Part of a small language model's weights.
Size: 3 heads of 64 (1 for keys and values), MLP 512 SwiGLU, 6.7M parameters.
Architecture: RMSNorm before each block, rotary positions, biases on query, key and value, tied embeddings.
Training: 391M tokens, 5959 steps.
Each number is 50 + 10 x the weight over its row's rms, rounded and kept within 0 to 99. Layers, rows and columns count from 0. The size before them is the row's rms in percent of the matrix's.

# layer 5 MLP down (transposed), 512x192, rms 0.157, rows 105-114, columns 96-143
099:64 64 32 51 65 51 38 65 53 57 59 47 48 55 44 42 63 53 56 48 25 59 46 61 60 47 45 34 55 36 45 63 47 71 36 48 42 41 55 25 43 70 53 75 56 62 68 36
101:48 61 59 58 46 49 46 66 52 35 50 29 62 52 39 55 47 26 61 54 50 52 46 37 54 36 58 48 37 53 32 55 46 50 40 42 59 63 44 37 64 64 82 36 42 49 31 48
103:43 54 58 68 54 67 58 61 42 56 58 38 52 36 61 53 41 47 54 51 22 36 61 60 50 51 45 57 62 38 48 39 67 62 67 55 58 49 56 56 53 36 40 47 55 66 29 62
095:50 60 48 35 41 34 61 50 40 49 42 49 55 35 31 44 56 36 45 53 50 43 68 41 46 37 57 64 29 47 51 51 30 45 37 44 59 57 47 57 55 54 67 62 50 49 44 48
100:66 45 44 47 50 44 45 64 56 51 65 53 57 51 56 43 33 53 57 41 46 45 52 58 38 40 51 64 56 22 46 42 69 49 48 39 48 64 44 56 62 49 45 46 61 54 52 57
100:60 74 31 42 34 29 58 39 54 44 67 41 39 33 50 52 50 59 71 36 47 41 52 49 53 60 55 69 42 57 41 48 39 44 49 37 51 49 53 52 62 58 52 61 49 54 62 45
105:49 41 36 48 70 34 26 52 41 65 50 45 65 61 47 59 48 33 32 56 53 51 47 47 57 28 42 49 33 28 60 53 51 52 56 55 49 56 52 51 70 48 56 67 61 49 52 54
097:53 44 41 47 54 56 56 63 43 60 41 32 32 75 47 44 69 51 59 54 41 64 50 54 55 44 38 55 41 29 59 53 36 58 43 48 50 37 37 69 52 40 29 31 58 39 58 54
100:35 40 54 65 54 32 64 64 36 46 64 55 43 48 47 45 45 44 67 48 59 51 43 49 61 53 55 51 54 63 55 48 52 48 46 46 43 47 49 47 46 49 56 43 25 68 50 39
099:52 60 56 48 46 62 45 46 51 67 43 38 62 44 45 35 66 58 44 49 41 59 58 40 48 47 50 40 57 55 29 60 57 48 51 59 57 42 46 43 74 50 58 37 52 44 39 49
# layer 5 MLP gate, 512x192, rms 0.171, rows 106-115, columns 96-143
101:47 58 49 33 51 49 68 56 57 41 57 64 55 70 39 53 59 59 43 46 53 52 66 60 38 51 48 58 56 42 37 45 51 42 56 40 61 47 60 43 34 39 64 51 68 51 63 32
102:53 49 31 50 59 41 46 56 34 47 61 52 38 37 56 45 61 44 65 51 55 53 54 55 45 68 52 59 64 47 44 54 57 47 54 51 40 45 49 56 51 44 63 47 71 45 50 52
097:66 51 59 40 61 49 25 43 45 31 45 49 48 49 47 43 45 36 45 44 32 37 57 39 56 57 64 48 51 53 41 42 54 54 64 29 44 38 65 48 52 54 50 47 65 41 51 57
105:32 52 40 58 66 27 33 64 50 69 44 47 53 48 37 60 53 52 46 40 48 61 54 46 55 51 50 23 46 48 56 45 61 41 39 50 68 44 39 44 59 52 47 56 61 45 56 47
092:61 67 53 56 78 50 68 44 48 65 53 52 62 37 47 59 54 57 41 52 56 55 37 28 61 49 44 36 34 47 54 46 55 43 64 54 64 57 62 37 61 63 33 68 46 32 45 46
099:49 71 70 46 34 52 76 57 51 53 54 42 47 48 50 68 58 56 35 62 59 48 59 54 52 69 53 43 57 67 60 48 37 71 41 62 43 41 41 54 54 71 55 43 53 52 45 62
102:29 54 46 57 36 66 60 53 63 55 40 56 41 45 45 60 52 48 54 60 35 43 47 56 53 55 38 35 44 44 53 36 46 44 59 57 41 50 49 66 64 49 41 57 50 53 31 58
102:48 59 41 51 59 41 48 49 53 50 67 47 46 47 46 56 67 41 60 50 45 62 61 31 46 54 38 56 68 57 49 53 51 56 62 61 38 41 51 55 43 42 47 37 71 44 37 50
101:34 42 61 66 53 58 64 54 43 52 47 43 54 56 44 39 57 62 58 29 62 45 51 42 43 41 39 47 52 36 47 42 44 45 44 61 52 42 62 42 66 40 42 33 52 59 55 57
105:50 39 48 45 55 48 47 51 51 39 64 36 72 51 38 53 39 39 53 46 45 36 42 46 53 61 32 65 41 44 44 43 43 46 46 62 36 53 43 47 43 55 41 31 51 51 29 55
# layer 5 MLP up, 512x192, rms 0.164, rows 106-114, columns 96-143
101:50 59 54 69 33 66 42 62 60 33 65 39 37 33 60 34 53 43 46 47 22 35 46 59 50 46 56 57 55 38 39 52 42 46 45 58 43 59 42 56 48 58 68 52 56 44 62 49
098:42 51 42 58 50 55 47 44 59 75 59 44 41 49 56 58 44 58 36 44 43 31 49 44 52 50 66 44 43 60 32 26 37 18 54 48 34 52 48 54 55 58 53 43 31 55 46 75
095:27 41 43 48 49 49 38 54 50 38 69 54 33 45 47 65 70 34 41 54 40 59 39 59 42 44 55 47 51 58 52 52 54 59 65 67 48 45 64 38 69 48 67 53 38 45 51 56
104:33 63 62 55 78 57 50 53 46 56 47 59 72 34 59 35 47 51 68 40 60 58 72 42 48 70 47 47 46 43 48 38 55 46 45 70 45 65 42 38 54 43 53 41 56 64 65 35
093:41 54 34 50 39 58 46 47 41 47 57 59 55 53 36 54 75 67 54 44 36 24 35 36 55 55 47 64 43 68 55 37 55 52 49 40 47 44 63 42 41 48 43 45 52 57 56 45
104:51 65 43 53 55 52 42 36 38 43 49 60 50 50 59 70 54 60 51 36 51 60 46 71 38 66 49 64 64 54 36 41 39 48 57 54 53 50 71 40 38 53 46 39 29 47 70 61
096:48 50 61 44 50 21 40 35 29 36 35 47 36 54 54 47 61 62 64 50 50 52 41 76 42 35 55 61 46 39 50 48 46 38 46 43 60 56 40 51 58 52 53 49 53 44 50 42
102:63 69 72 54 53 42 60 56 38 35 55 57 53 42 45 49 55 70 53 42 45 58 49 45 44 61 51 61 50 65 40 46 52 53 50 45 54 42 44 55 39 58 56 53 56 45 48 68
095:37 34 48 58 53 45 67 45 43 51 51 58 65 48 44 39 63 56 41 46 57 49 48 44 42 66 32 24 65 31 37 49 54 60 26 42 62 67 51 64 40 55 45 32 60 52 53 57